config.toml
lr_head = 0.0158
max_grad_norm = 1.0
max_seq_len = 512
train_tokens = 367200000
Each number is 200 + 30 x the weight over its row's rms, rounded and kept within 0 to 999. Layers, rows and columns count from 0. The size before them is the row's rms in percent of the matrix's.

# q: layer 11 attention query, 192x128, rms 0.329, rows 20-63, columns 64-127
# k: layer 11 attention key, 192x128, rms 0.301, rows 20-63, columns 64-127
# v: layer 11 attention value, 192x128, rms 0.32, rows 0-8, columns 64-127
# o: layer 11 attention output (transposed), 192x128, rms 0.242, rows 0-7, columns 64-127
q20,115,202,226,226,209,202,190,271,213,260,157,243,208,197,185,180,174,176,244,201,223,185,179,273,192,191,134,233,215,228,190,249,187,173,168,223,178,224,170,178,207,185,274,238,207,140,194,173,163,231,194,198,219,198,181,155,187,181,239,234,220,252,204,212,211
k20,110,188,182,235,209,190,199,144,186,216,243,201,203,210,199,234,174,201,221,225,194,271,175,239,213,125,225,187,202,237,188,184,201,169,220,169,170,249,209,169,215,194,246,284,169,260,211,148,183,245,212,208,189,150,189,179,184,189,194,181,207,180,151,209,215
q21,108,224,187,207,213,168,204,185,188,215,161,187,250,96,174,185,194,225,220,217,190,201,195,169,140,230,194,151,238,221,253,166,243,153,237,222,214,225,223,214,226,207,209,179,197,190,210,175,145,227,205,179,177,140,226,209,193,151,192,185,273,154,208,287,167
k21,126,165,170,194,200,231,209,239,152,180,147,176,215,195,221,224,193,240,153,228,215,174,220,187,163,198,202,186,221,210,264,173,167,233,170,254,219,237,177,245,253,218,187,119,184,177,199,175,185,172,141,202,199,183,213,203,214,136,219,173,202,222,202,246,161
q22,105,199,225,153,135,226,225,190,166,180,143,201,142,208,195,194,199,230,189,187,174,238,198,248,278,181,211,251,126,145,205,228,164,211,199,180,182,187,207,134,202,192,171,207,197,169,191,177,199,210,176,264,196,200,222,213,185,235,233,205,183,245,179,201,154
k22,106,230,209,212,217,172,218,242,209,160,212,211,200,188,146,140,224,187,182,199,196,190,147,219,214,154,197,205,181,173,135,222,193,207,138,181,169,170,171,205,191,153,144,246,214,230,233,179,181,225,240,254,225,145,227,186,200,204,251,182,219,217,152,242,194
q23,098,243,217,170,267,173,239,172,183,216,187,219,190,261,218,137,203,190,207,220,178,203,237,205,185,244,188,234,203,182,153,137,224,203,183,197,235,246,182,172,202,194,209,191,210,224,190,237,245,234,220,206,164,199,195,188,185,179,188,173,195,268,242,188,282
k23,112,238,255,210,247,198,177,198,227,192,171,221,180,218,226,198,245,176,175,248,212,148,164,180,232,170,198,238,167,193,204,185,179,165,180,201,175,193,199,244,222,219,158,212,170,167,207,236,275,199,195,196,167,192,210,150,166,183,145,187,215,258,176,208,210
q24,095,187,216,197,183,147,200,186,183,176,212,169,214,204,183,198,235,175,147,150,246,234,254,206,160,282,171,202,241,216,182,208,180,266,211,230,126,206,227,231,207,205,196,220,209,207,169,199,174,156,211,212,201,227,239,214,207,228,195,197,214,179,194,175,196
k24,106,215,206,222,158,197,200,178,198,197,267,195,206,207,175,189,177,216,186,130,204,265,243,190,208,272,248,181,217,227,217,228,168,213,215,226,214,211,176,158,189,173,158,256,151,191,204,195,158,190,168,212,171,223,220,209,205,206,222,208,171,201,221,198,161
q25,107,202,220,203,204,180,157,192,180,210,231,175,216,215,211,139,175,213,172,207,166,183,213,192,264,187,209,170,216,151,221,174,150,196,205,261,173,224,195,169,247,151,164,173,214,200,190,181,195,207,165,183,192,189,210,210,235,198,207,187,174,193,205,177,277
k25,116,204,187,169,184,215,229,212,214,225,256,231,179,207,185,188,178,194,224,220,218,211,172,195,236,293,211,186,245,181,190,141,157,247,211,262,200,183,208,190,212,135,164,172,203,181,201,214,186,213,174,222,213,180,261,184,171,240,175,207,170,149,166,181,262
q26,106,222,243,217,182,168,200,187,219,186,195,175,271,177,202,163,215,264,208,154,191,244,171,221,196,245,275,195,222,175,196,211,106,187,181,215,204,286,181,159,186,214,205,190,241,174,203,220,190,247,214,283,191,198,233,206,241,203,251,270,248,195,176,160,171
k26,100,221,198,186,189,191,188,176,235,185,135,198,240,216,187,183,181,206,193,186,184,218,182,273,151,256,243,210,200,186,192,152,211,156,194,197,232,215,245,176,184,165,151,246,178,217,149,173,198,225,189,258,147,210,292,222,217,182,206,200,245,217,194,164,185
q27,114,152,191,203,184,152,127,144,204,212,193,227,224,218,208,174,185,176,189,223,202,193,159,167,210,210,220,211,216,256,248,209,166,200,189,200,219,157,207,215,191,199,292,198,186,203,202,153,180,180,213,214,240,249,203,204,241,175,217,231,162,198,249,212,240
k27,113,167,151,165,128,193,196,206,237,206,185,228,177,203,189,193,185,237,192,221,246,249,224,209,218,224,205,238,199,216,232,170,173,166,197,160,214,151,223,178,220,211,236,195,171,165,193,191,147,188,221,175,157,191,219,180,203,191,211,189,181,203,204,187,170
q28,110,204,212,242,231,148,158,219,240,247,223,269,194,209,232,166,177,173,162,217,226,212,186,223,214,165,205,166,208,215,162,177,199,170,188,193,197,237,217,271,184,213,266,227,182,208,213,162,111,205,214,195,226,212,177,212,238,189,186,219,214,177,182,180,260
k28,123,141,179,196,183,182,203,201,225,244,194,253,182,184,254,185,179,271,204,192,233,183,175,208,233,225,185,198,147,163,209,166,192,149,219,181,167,181,218,256,176,230,215,198,170,205,250,198,198,201,168,262,204,199,215,179,213,187,179,242,251,189,214,215,200
q29,098,231,207,205,284,169,230,186,238,191,199,220,169,185,181,219,163,215,180,162,239,241,214,189,218,212,240,254,219,228,244,217,169,217,173,188,184,191,226,198,195,196,207,251,189,143,272,202,191,222,199,195,178,254,183,223,181,239,143,221,225,225,203,206,185
k29,117,193,174,211,227,162,141,205,185,142,183,152,186,197,199,209,164,221,208,234,228,245,220,222,173,189,143,230,225,196,155,231,209,241,170,158,183,211,135,206,213,188,198,190,216,151,228,200,176,223,196,228,204,193,190,269,226,198,203,226,194,207,217,198,186
q30,109,218,202,163,174,218,180,221,160,208,189,266,190,200,190,227,232,199,224,222,216,166,203,185,230,166,241,207,178,202,188,220,220,206,191,233,201,171,201,181,215,188,149,229,227,198,148,195,145,165,175,212,218,244,174,237,271,170,180,257,201,270,248,254,231
k30,111,225,228,159,118,229,161,206,205,202,195,223,183,190,195,246,216,235,188,211,190,175,211,201,220,185,232,160,189,183,201,210,209,178,152,163,215,201,159,164,222,203,206,165,159,180,139,169,182,200,213,208,231,158,200,178,221,187,175,231,213,235,262,196,247
q31,124,188,213,189,165,151,206,199,163,221,202,198,265,213,259,214,162,150,207,189,217,142,192,229,210,183,237,234,223,247,200,224,259,231,175,217,187,270,300,157,283,207,236,175,203,206,206,205,199,185,201,213,229,166,220,224,162,152,206,209,242,203,215,203,223
k31,128,147,202,237,238,148,186,221,227,203,184,182,224,198,180,189,222,170,224,190,257,236,198,205,233,172,208,195,197,228,208,226,211,215,207,188,198,242,275,178,239,254,153,159,152,144,214,172,182,218,176,160,177,165,234,184,231,151,207,159,190,223,161,180,229
q32,098,291,179,183,118,264,221,193,181,199,216,237,156,244,222,215,203,212,226,198,233,210,176,203,206,209,186,199,194,221,202,173,198,185,207,197,225,217,224,229,199,204,156,171,163,176,199,238,213,231,251,208,167,202,217,207,189,256,164,192,222,166,183,175,186
k32,107,201,200,173,142,197,225,179,216,192,188,210,198,240,213,153,203,219,193,135,262,237,235,156,155,184,199,206,232,194,195,136,180,236,228,184,232,186,244,232,241,197,248,172,188,187,169,198,155,203,193,189,174,242,194,243,237,221,160,148,227,200,281,134,202
q33,109,180,165,213,241,211,155,153,177,250,264,229,160,191,254,224,216,237,207,168,226,204,162,201,181,206,191,229,187,167,216,196,200,231,200,243,182,212,220,198,209,166,203,211,197,94,164,210,157,244,192,215,214,132,218,192,214,216,211,225,280,204,191,223,224
k33,111,188,195,211,188,139,182,137,176,217,216,198,195,209,202,258,178,198,174,223,168,225,212,198,204,188,219,229,232,190,228,209,229,199,196,223,165,177,209,191,174,184,232,235,212,131,189,182,183,206,177,272,243,217,187,245,197,191,170,207,194,200,263,208,271
q34,111,159,220,185,174,222,176,194,199,149,209,153,199,197,170,195,157,193,231,206,161,195,199,169,191,213,215,185,214,185,211,236,233,207,172,216,295,211,218,181,219,151,178,221,214,225,180,242,225,177,236,214,199,204,225,118,214,200,182,262,171,178,224,236,214
k34,115,176,213,241,156,242,166,217,222,152,236,176,214,250,165,166,168,136,189,224,245,187,222,208,170,186,203,184,168,203,197,219,166,175,149,239,258,210,244,195,219,144,194,226,209,230,206,200,230,189,253,231,183,248,202,178,175,185,172,237,169,189,184,176,237
q35,098,201,198,205,211,213,202,170,144,164,200,205,165,188,190,182,241,225,150,210,196,264,211,200,197,204,212,156,206,164,171,138,243,187,239,212,248,180,251,210,200,194,181,222,190,215,198,200,169,214,209,195,182,197,194,156,242,227,214,210,217,200,214,167,213
k35,117,199,231,309,215,236,190,199,193,205,209,172,168,193,224,168,206,207,181,191,210,190,219,204,164,237,245,261,169,173,191,228,177,199,194,210,210,213,189,251,224,171,182,295,182,221,179,232,173,206,215,236,243,228,220,184,239,221,231,230,171,229,198,217,226
q36,106,247,155,163,166,289,216,247,220,190,208,249,221,258,194,197,212,212,176,191,200,179,168,195,151,228,202,216,222,257,189,184,204,140,203,204,212,182,241,240,201,173,248,191,185,249,129,165,192,229,171,197,221,182,198,192,178,191,214,174,186,221,169,200,260
k36,107,269,175,219,191,192,192,240,210,178,224,213,166,233,216,216,202,233,191,219,221,210,195,190,157,235,221,216,182,227,208,202,135,171,236,233,224,199,208,215,195,169,179,154,161,269,122,186,237,233,229,198,195,232,193,231,170,146,244,204,196,242,182,239,209
q37,103,114,188,196,190,154,215,208,153,178,233,164,215,198,223,234,204,167,199,188,209,186,204,253,221,245,191,228,216,214,185,220,188,266,186,209,224,230,173,188,229,213,225,175,194,158,199,207,194,191,144,132,225,212,205,186,143,180,168,222,199,210,215,231,207
k37,110,165,169,245,162,206,257,211,208,238,170,216,242,179,180,205,202,202,236,206,215,226,221,220,193,218,168,197,163,217,201,218,196,258,238,175,224,225,207,224,224,260,214,208,175,219,149,150,194,210,153,98,175,153,232,198,200,209,143,204,177,215,199,150,154
q38,107,167,184,201,153,194,204,178,171,224,173,201,251,192,242,230,181,242,202,197,197,200,167,196,242,130,249,200,232,226,244,145,210,272,219,185,215,188,177,225,208,167,185,200,268,149,175,209,182,199,212,211,154,211,189,265,213,175,205,194,201,215,191,178,136
k38,105,234,184,176,197,178,175,182,213,221,148,241,202,135,195,208,194,228,156,246,161,218,235,200,226,253,200,233,262,204,184,192,197,264,154,173,252,213,214,238,218,195,227,167,199,239,233,213,150,170,241,161,133,202,175,190,227,241,246,207,188,193,189,182,209
q39,105,156,181,263,178,185,167,153,253,129,205,207,203,222,203,214,205,217,165,154,154,162,142,245,184,190,181,214,191,187,186,183,221,207,131,189,219,187,243,222,221,204,190,214,200,214,220,150,203,254,209,222,205,179,174,226,209,230,240,182,238,176,171,189,170
k39,120,239,197,224,241,195,140,210,241,159,240,163,157,257,183,172,156,233,209,212,193,172,182,195,179,135,172,191,141,193,175,226,245,178,169,170,210,136,175,251,184,199,123,216,169,235,183,184,204,175,188,246,194,212,174,239,175,169,188,167,199,163,197,209,145
q40,088,193,170,158,187,239,227,218,179,162,246,207,197,199,224,218,177,202,160,218,194,211,219,123,160,173,240,199,196,185,227,220,186,183,164,227,197,162,215,235,227,187,215,196,182,214,228,250,209,315,196,215,194,196,174,157,172,184,218,207,186,235,214,177,167
k40,091,215,225,212,209,173,174,233,178,115,205,196,250,184,192,178,177,161,176,177,192,205,192,185,203,187,259,193,230,166,174,190,170,159,167,189,202,165,218,226,199,204,186,178,219,151,166,214,165,264,193,205,231,245,178,229,188,199,204,211,157,174,209,126,144
q41,107,216,175,205,208,157,211,199,162,158,207,206,207,232,209,145,206,197,203,244,154,171,187,199,199,196,216,191,215,185,198,189,183,176,254,262,195,222,268,154,234,176,196,163,162,236,199,205,237,217,266,233,124,246,202,216,190,219,243,162,202,157,221,178,239
k41,122,217,172,189,192,233,229,302,215,194,187,177,177,189,199,193,203,198,206,277,193,177,193,178,177,212,199,221,142,153,198,230,186,213,189,141,175,215,229,185,263,209,169,190,186,231,149,191,244,184,236,203,189,251,226,163,223,198,218,175,174,223,210,165,155
q42,105,116,182,159,183,151,178,228,174,182,190,180,195,201,221,175,212,249,204,186,183,238,140,182,237,171,233,188,192,151,183,188,206,208,211,225,191,218,184,191,202,155,165,139,230,157,242,260,151,166,213,244,212,238,220,218,216,232,201,168,163,202,207,217,171
k42,111,151,202,213,205,158,216,206,236,207,213,179,238,225,200,188,198,265,203,169,147,204,202,208,197,269,248,208,268,135,208,142,200,205,203,255,192,205,196,179,212,172,249,167,221,164,206,168,173,177,230,194,195,182,200,219,207,198,191,177,220,141,245,209,192
q43,115,204,156,197,205,225,156,182,147,249,201,234,204,224,192,178,159,149,218,190,192,262,210,197,209,209,230,217,188,185,150,235,172,269,219,207,191,225,210,153,141,203,166,168,167,196,158,181,138,170,153,240,173,238,231,196,195,211,200,206,236,196,188,228,202
k43,127,189,215,175,170,224,221,181,170,252,228,199,258,248,219,208,223,163,246,173,228,180,196,189,204,208,140,189,177,178,180,228,166,217,197,223,210,208,143,176,116,195,180,206,214,174,154,176,205,198,178,186,213,239,226,234,212,252,196,233,177,228,148,202,211
q44,116,224,172,159,224,177,146,214,184,207,252,206,192,194,201,190,164,208,113,247,179,238,171,177,209,184,249,208,185,214,204,167,190,152,170,226,178,163,169,212,239,227,219,227,226,201,247,252,199,204,220,230,205,241,192,204,167,176,199,198,105,235,172,179,188
k44,112,187,149,180,185,189,226,155,194,216,201,208,179,210,210,167,221,186,144,233,202,239,227,178,202,235,226,202,200,197,180,137,188,210,147,250,152,186,195,155,221,227,225,255,246,219,192,191,207,262,211,205,238,207,186,233,213,230,224,174,219,206,215,172,177
q45,107,169,203,236,154,214,188,230,173,219,219,167,229,177,160,196,218,168,179,188,193,311,207,257,169,182,216,167,220,205,214,220,155,233,181,190,187,188,225,191,214,195,204,200,176,199,141,177,200,170,122,171,251,191,208,204,193,201,169,257,304,177,198,207,240
k45,117,229,188,211,176,206,187,223,180,209,189,241,180,193,157,189,223,190,208,170,228,269,147,237,173,182,176,203,177,226,203,204,212,189,165,243,213,219,244,231,239,199,194,210,189,215,241,179,198,194,217,211,181,218,236,187,215,210,193,278,206,213,162,196,196
q46,104,175,210,278,230,150,214,163,243,199,199,203,184,185,233,190,193,227,255,246,160,224,182,119,198,186,189,207,213,142,118,189,207,198,207,194,176,175,196,182,237,275,155,205,208,176,139,203,146,204,168,184,248,156,192,239,222,229,211,194,220,222,203,213,254
k46,117,184,172,254,207,205,258,186,199,190,237,196,220,196,212,217,175,192,178,187,180,181,220,180,147,185,193,243,215,197,198,176,194,238,194,189,205,178,213,136,210,229,190,238,222,146,211,180,121,195,200,160,239,192,228,203,222,187,258,195,196,260,248,158,252
q47,106,196,178,188,219,231,172,218,151,171,241,174,220,191,219,210,154,195,128,184,254,183,207,197,188,196,216,220,182,199,247,134,175,184,208,234,168,169,226,240,182,216,200,103,224,185,202,242,230,241,240,224,223,219,215,223,206,162,199,203,184,159,173,244,188
k47,118,220,177,183,229,234,172,207,178,184,227,207,211,204,217,225,198,163,141,221,210,203,182,196,209,224,215,174,182,187,197,202,248,177,171,233,154,165,222,252,203,236,178,161,204,202,197,262,173,237,207,205,178,233,253,205,263,188,182,216,166,195,128,178,163
q48,108,187,178,188,193,237,196,207,200,197,205,190,162,206,186,187,230,147,218,198,227,142,213,221,176,151,234,198,183,225,229,188,210,179,239,226,180,186,107,180,225,215,184,221,248,178,192,171,204,184,142,200,205,154,205,174,229,167,220,256,252,219,195,209,207
k48,109,201,202,163,194,214,211,191,192,162,149,254,194,199,158,191,276,119,198,187,213,206,184,207,178,163,208,247,187,217,281,180,232,213,245,188,233,177,158,226,181,156,197,212,214,143,187,180,215,205,201,252,198,152,178,226,165,226,216,234,195,222,140,204,229
q49,103,197,222,268,168,212,167,182,194,207,211,181,210,239,188,204,182,195,263,189,151,241,202,204,208,185,110,186,150,160,216,181,191,184,214,160,237,198,157,194,192,159,230,218,155,163,227,240,199,201,173,192,197,195,154,178,206,216,200,201,219,227,151,213,205
k49,114,193,197,205,208,248,231,150,164,206,160,232,203,245,181,162,226,246,218,144,208,203,244,240,248,185,179,214,194,173,200,157,172,196,204,157,139,192,186,190,218,185,203,217,192,238,162,204,206,188,163,188,174,264,151,159,208,230,202,175,247,232,213,227,219
q50,112,220,207,141,193,237,214,197,233,192,237,213,183,182,184,184,219,274,214,185,185,151,197,259,185,258,186,188,185,189,221,163,148,147,215,230,205,192,238,151,188,195,230,205,197,173,202,236,184,208,177,231,269,263,125,231,175,219,262,212,202,210,198,248,195
k50,117,185,209,227,172,253,206,202,208,191,225,167,197,211,163,178,205,232,238,219,198,148,152,204,198,214,151,166,178,178,187,123,160,136,212,223,175,172,201,186,193,181,236,185,238,162,205,208,203,196,191,209,249,177,235,249,208,275,205,199,227,172,158,199,172
q51,100,188,225,231,212,230,216,239,204,189,226,146,186,219,241,152,194,211,267,176,201,143,221,185,140,205,175,172,199,228,190,213,203,197,215,173,186,248,231,215,137,162,264,204,149,259,150,258,211,215,190,156,229,224,194,227,202,230,251,227,143,135,152,143,196
k51,113,149,185,279,219,193,212,262,156,220,218,177,239,190,177,181,201,228,169,185,208,238,252,160,230,261,249,191,255,208,164,170,201,171,241,123,212,165,195,144,159,197,257,206,177,176,183,205,179,206,236,159,210,218,203,161,173,175,262,157,161,211,179,140,219
q52,101,201,196,221,192,207,224,238,213,171,158,216,181,206,231,135,186,174,244,135,253,234,198,213,93,250,225,227,158,208,199,178,227,218,182,185,240,190,232,158,191,205,213,227,219,181,210,233,232,172,206,222,209,213,250,188,238,237,166,188,182,212,229,168,178
k52,110,177,177,177,189,231,229,181,249,164,177,198,182,194,177,197,229,89,227,135,231,201,275,204,174,266,208,184,254,170,227,193,269,222,195,225,221,208,216,164,196,258,182,230,268,239,214,217,212,218,175,184,202,205,208,161,234,196,224,221,244,233,206,187,227
q53,114,227,175,228,215,185,214,267,204,225,195,130,188,217,217,241,221,241,211,230,163,170,181,200,139,208,221,218,180,218,203,212,200,159,155,258,239,193,154,221,173,213,208,171,168,213,205,171,195,212,203,207,165,274,152,228,185,201,177,285,196,266,234,197,192
k53,124,239,197,209,186,187,209,265,208,275,155,93,211,199,158,208,249,193,208,200,173,203,180,194,149,183,226,166,160,198,236,214,209,191,179,199,214,211,136,216,241,202,194,228,74,177,153,209,188,177,191,228,169,230,175,203,226,184,192,205,199,218,208,154,202
q54,106,209,221,229,225,163,216,175,206,258,215,115,216,168,182,276,207,199,153,213,198,205,268,257,191,156,200,249,223,205,220,171,220,208,186,240,210,194,200,250,205,171,250,214,200,195,195,226,186,157,243,236,249,191,193,168,199,182,182,223,147,135,192,194,201
k54,113,228,207,186,300,135,200,183,200,210,219,160,224,195,218,239,220,191,170,182,210,208,214,199,199,169,176,186,187,210,183,147,186,205,180,245,253,221,213,226,217,179,201,217,195,196,245,260,190,183,226,220,223,201,175,148,212,225,184,225,189,125,202,180,197
q55,107,206,213,186,172,162,187,196,191,160,175,232,177,187,153,169,228,164,215,170,251,199,196,241,204,163,191,170,239,153,202,214,201,161,225,206,226,169,209,211,157,211,191,190,226,182,211,262,211,238,206,176,246,177,178,188,175,154,201,186,165,228,244,180,168
k55,123,199,207,172,185,243,190,249,157,170,151,237,185,216,198,179,221,164,267,165,231,187,247,269,205,120,144,181,201,151,185,211,246,171,230,232,192,222,245,189,214,211,201,211,241,165,231,177,266,233,208,194,207,192,202,142,214,181,209,201,201,218,248,162,157
q56,099,225,166,184,170,223,203,186,179,157,156,168,254,200,201,203,148,136,184,227,215,178,173,238,198,167,149,186,189,195,232,241,195,196,253,214,211,222,218,244,181,221,153,227,209,165,205,223,247,154,221,224,195,179,243,160,171,138,195,208,233,167,151,164,169
k56,124,233,238,205,221,182,202,183,207,215,122,175,234,186,208,178,184,202,156,187,201,225,222,230,169,182,201,229,215,191,228,172,176,208,261,198,268,213,271,172,217,236,175,231,199,181,198,170,208,197,300,233,208,154,225,251,146,122,277,201,221,181,217,171,198
q57,103,179,209,203,243,212,201,211,233,202,227,133,198,196,184,228,227,209,220,227,193,243,192,196,215,251,149,223,225,167,192,199,214,172,205,219,192,176,210,194,159,183,205,190,237,104,207,154,218,199,203,158,190,273,236,233,153,259,197,235,219,210,187,238,181
k57,110,188,240,192,208,246,248,242,223,225,199,183,191,206,219,187,187,187,161,229,215,215,162,239,218,268,181,176,224,217,241,224,209,189,192,221,147,129,178,239,203,163,233,188,156,198,133,199,206,172,178,203,216,193,167,258,166,169,188,214,209,264,156,222,142
q58,103,144,185,221,160,192,205,231,180,236,250,193,208,161,184,272,208,121,200,243,203,227,215,184,207,205,215,216,260,175,182,185,187,205,272,190,171,191,145,178,202,192,202,185,178,217,169,232,200,170,162,184,193,211,179,168,220,178,263,185,128,192,219,162,188
k58,110,160,263,197,198,199,215,204,188,221,188,204,191,242,191,229,230,185,183,171,188,216,169,174,159,192,230,186,230,269,216,207,210,233,279,234,161,250,225,194,209,155,230,213,193,187,197,221,150,208,183,139,230,217,227,179,248,246,226,201,178,175,194,157,232
q59,099,149,195,186,206,181,174,241,190,193,198,168,211,205,176,165,229,262,181,204,202,194,179,190,219,247,160,161,205,189,163,221,253,204,219,204,192,196,179,269,201,199,216,187,228,125,204,242,199,205,180,239,197,212,143,233,139,179,150,191,230,187,251,193,221
k59,109,178,229,221,276,195,174,206,162,177,165,181,184,198,186,165,223,233,209,196,150,234,207,202,228,246,204,211,190,241,249,169,206,196,233,224,197,255,201,182,209,201,251,214,143,200,178,228,245,208,185,166,179,204,196,205,223,148,167,177,274,192,295,175,214
q60,119,181,193,161,217,252,214,233,213,232,220,195,143,207,237,171,197,228,222,226,231,242,267,216,228,210,217,210,224,171,186,220,199,224,197,216,218,203,211,200,193,213,213,219,233,214,247,182,184,243,237,203,216,177,230,177,213,198,182,170,183,235,210,236,203
k60,132,170,221,194,147,214,170,186,234,191,194,208,257,238,199,155,196,199,181,232,231,241,214,224,214,208,214,185,199,211,167,230,187,222,170,170,211,196,187,185,223,206,176,229,182,186,175,209,211,225,206,205,256,162,220,205,185,231,229,207,213,271,240,231,207
q61,113,229,243,159,177,224,161,224,190,232,268,223,191,210,228,183,156,190,220,212,218,213,167,213,208,212,185,196,274,113,184,213,240,194,199,215,160,164,196,122,127,229,146,228,173,165,223,194,220,176,184,154,207,225,168,156,220,199,182,233,192,192,253,167,224
k61,126,162,242,247,155,135,207,224,226,202,186,167,167,190,212,241,179,210,206,210,185,248,222,175,169,175,206,278,259,148,220,194,211,160,219,181,158,216,210,151,196,205,218,232,178,234,205,187,243,238,275,188,201,216,191,210,196,183,212,201,189,202,247,145,226
q62,100,172,183,196,248,236,193,157,211,248,147,217,267,166,217,164,206,234,168,226,163,166,231,166,204,187,220,219,263,209,206,239,153,187,178,206,152,223,197,139,201,272,167,233,184,192,207,177,201,167,182,250,199,200,177,161,231,227,259,156,221,179,175,180,228
k62,114,184,195,241,178,221,156,191,217,206,162,213,232,228,177,230,162,196,131,252,186,183,237,162,146,173,212,227,244,183,198,214,211,188,190,202,175,234,202,146,211,235,182,209,186,189,212,165,177,205,200,197,156,200,212,198,209,249,232,152,199,196,241,132,206
q63,111,205,224,231,165,215,260,160,213,171,220,201,205,217,226,173,253,183,201,156,197,200,204,150,174,210,223,201,188,180,153,237,179,120,205,177,275,195,208,173,236,167,187,210,236,153,196,171,187,216,226,198,251,173,208,236,178,182,163,177,237,198,128,175,193
k63,119,197,119,216,207,238,204,199,245,228,254,194,232,165,192,130,185,182,219,161,199,262,195,180,147,212,258,212,211,211,212,263,204,201,183,177,261,191,245,138,235,236,225,215,218,183,185,180,186,214,173,171,218,188,185,207,219,200,226,127,201,201,238,202,174
v0,093,190,227,205,180,199,245,191,247,185,198,204,213,223,237,191,223,200,189,234,192,211,165,184,220,229,213,215,132,168,200,171,162,217,182,221,184,164,178,168,199,174,208,129,216,220,246,178,170,243,226,234,139,212,160,149,190,256,221,160,217,197,205,185,246
o0,107,281,257,166,217,197,133,240,177,259,249,182,166,249,154,213,211,189,141,196,207,203,211,220,237,166,149,184,249,231,231,249,207,226,197,180,170,182,192,217,217,196,228,211,222,213,199,250,248,195,177,171,231,211,234,196,200,174,240,226,247,196,182,189,196
v1,096,233,141,204,243,203,229,212,186,229,207,166,214,186,145,183,152,178,197,198,247,218,186,205,203,166,129,199,185,166,206,211,231,222,193,218,167,216,240,162,195,223,230,191,226,192,217,207,182,221,216,135,174,152,235,199,153,207,210,216,182,216,212,204,133
o1,100,175,206,171,241,188,161,176,278,147,172,211,209,202,251,175,186,172,193,189,163,187,163,199,178,176,246,152,208,227,189,212,203,187,199,231,214,199,184,171,222,194,240,210,175,159,207,199,189,205,201,200,221,241,151,221,207,211,175,158,227,192,200,247,285
v2,099,209,233,213,293,215,186,219,155,183,190,165,187,231,176,209,178,163,185,216,225,226,219,176,241,201,224,188,230,210,199,255,186,252,182,211,185,207,215,219,179,221,176,223,218,255,165,194,159,156,198,143,203,196,207,231,203,165,157,232,180,197,218,230,193
o2,099,207,167,168,179,218,180,174,227,256,179,195,199,187,222,261,220,173,166,169,184,152,199,231,199,171,191,206,222,205,219,181,233,164,191,240,241,197,219,200,213,94,204,124,159,160,258,223,166,181,255,195,231,208,187,143,209,204,234,201,239,223,163,194,201
v3,097,197,149,157,172,164,195,199,152,179,169,193,222,215,168,203,161,181,188,214,216,245,210,243,151,218,195,186,224,172,250,258,236,264,230,175,212,214,231,216,191,198,264,192,156,196,194,183,184,185,163,176,220,218,194,176,181,212,237,198,233,206,201,181,202
o3,106,226,136,205,214,270,260,149,202,172,199,227,206,241,234,191,248,208,194,151,191,181,196,159,183,218,247,200,180,215,201,217,243,165,207,222,213,192,190,130,226,194,219,227,223,175,177,196,230,169,185,260,239,229,201,201,258,206,211,157,219,153,188,172,195
v4,096,219,218,161,201,206,178,263,227,227,142,205,285,217,152,176,220,187,207,202,202,144,226,188,222,285,164,235,201,235,165,192,185,208,206,192,217,161,186,176,223,213,192,202,233,208,245,199,182,234,189,181,176,174,184,225,214,159,225,153,200,236,254,194,201
o4,099,153,150,176,247,155,225,185,183,211,233,161,190,197,203,230,154,209,185,198,188,190,189,206,224,173,183,160,227,184,178,175,184,207,172,196,241,214,175,239,180,196,211,192,199,166,173,165,210,203,188,279,218,267,238,213,192,224,183,193,215,191,188,193,246
v5,091,196,209,207,167,241,220,154,284,226,206,207,197,176,191,198,182,247,229,201,158,199,214,193,163,200,217,237,142,168,223,161,187,237,209,223,184,234,256,213,219,189,200,221,194,189,165,178,233,212,185,203,245,228,215,225,242,215,183,233,171,216,185,206,186
o5,091,187,223,190,201,233,190,239,188,160,168,219,188,158,230,187,209,279,201,238,223,114,213,222,191,236,189,199,194,191,203,191,234,201,218,163,130,140,171,192,191,194,230,163,152,208,227,193,262,212,199,176,178,170,173,164,189,156,181,194,169,240,164,193,200
v6,084,235,210,281,191,225,206,204,194,186,220,185,220,142,129,160,196,219,183,177,221,221,137,185,228,169,174,185,199,236,189,180,213,206,207,164,227,180,228,169,183,244,202,242,190,157,209,126,174,208,228,224,172,210,233,191,162,160,183,230,191,251,207,169,228
o6,090,136,181,173,186,181,140,190,191,214,196,279,193,215,252,240,223,216,182,221,198,158,241,221,161,198,174,189,236,208,167,237,152,204,122,226,225,199,121,208,167,219,190,227,252,170,201,250,233,226,203,193,180,209,213,195,175,211,209,174,185,183,174,226,197
v7,099,220,197,220,146,164,204,215,140,174,224,196,223,182,180,181,161,100,199,171,213,217,183,256,155,179,193,191,192,196,237,197,190,182,168,243,177,188,209,179,187,201,254,200,234,191,223,235,212,188,213,261,205,218,209,166,177,213,167,213,197,185,243,216,251
o7,105,206,237,181,194,202,213,185,219,157,186,246,161,222,170,256,208,204,208,207,170,239,154,168,232,170,229,200,241,161,175,233,210,197,258,132,206,137,181,196,197,182,135,195,207,199,118,192,212,183,193,193,237,192,200,189,189,169,238,203,202,184,227,206,152
v8,096,216,172,170,171,223,271,211,223,218,232,179,233,190,168,200,238,228,177,219,204,223,234,169,158,251,157,173,129,219,200,198,193,193,178,209,152,188,187,157,169,194,133,195,170,162,248,265,198,237,191,266,190,197,195,195,198,209,214,214,223,164,202,215,223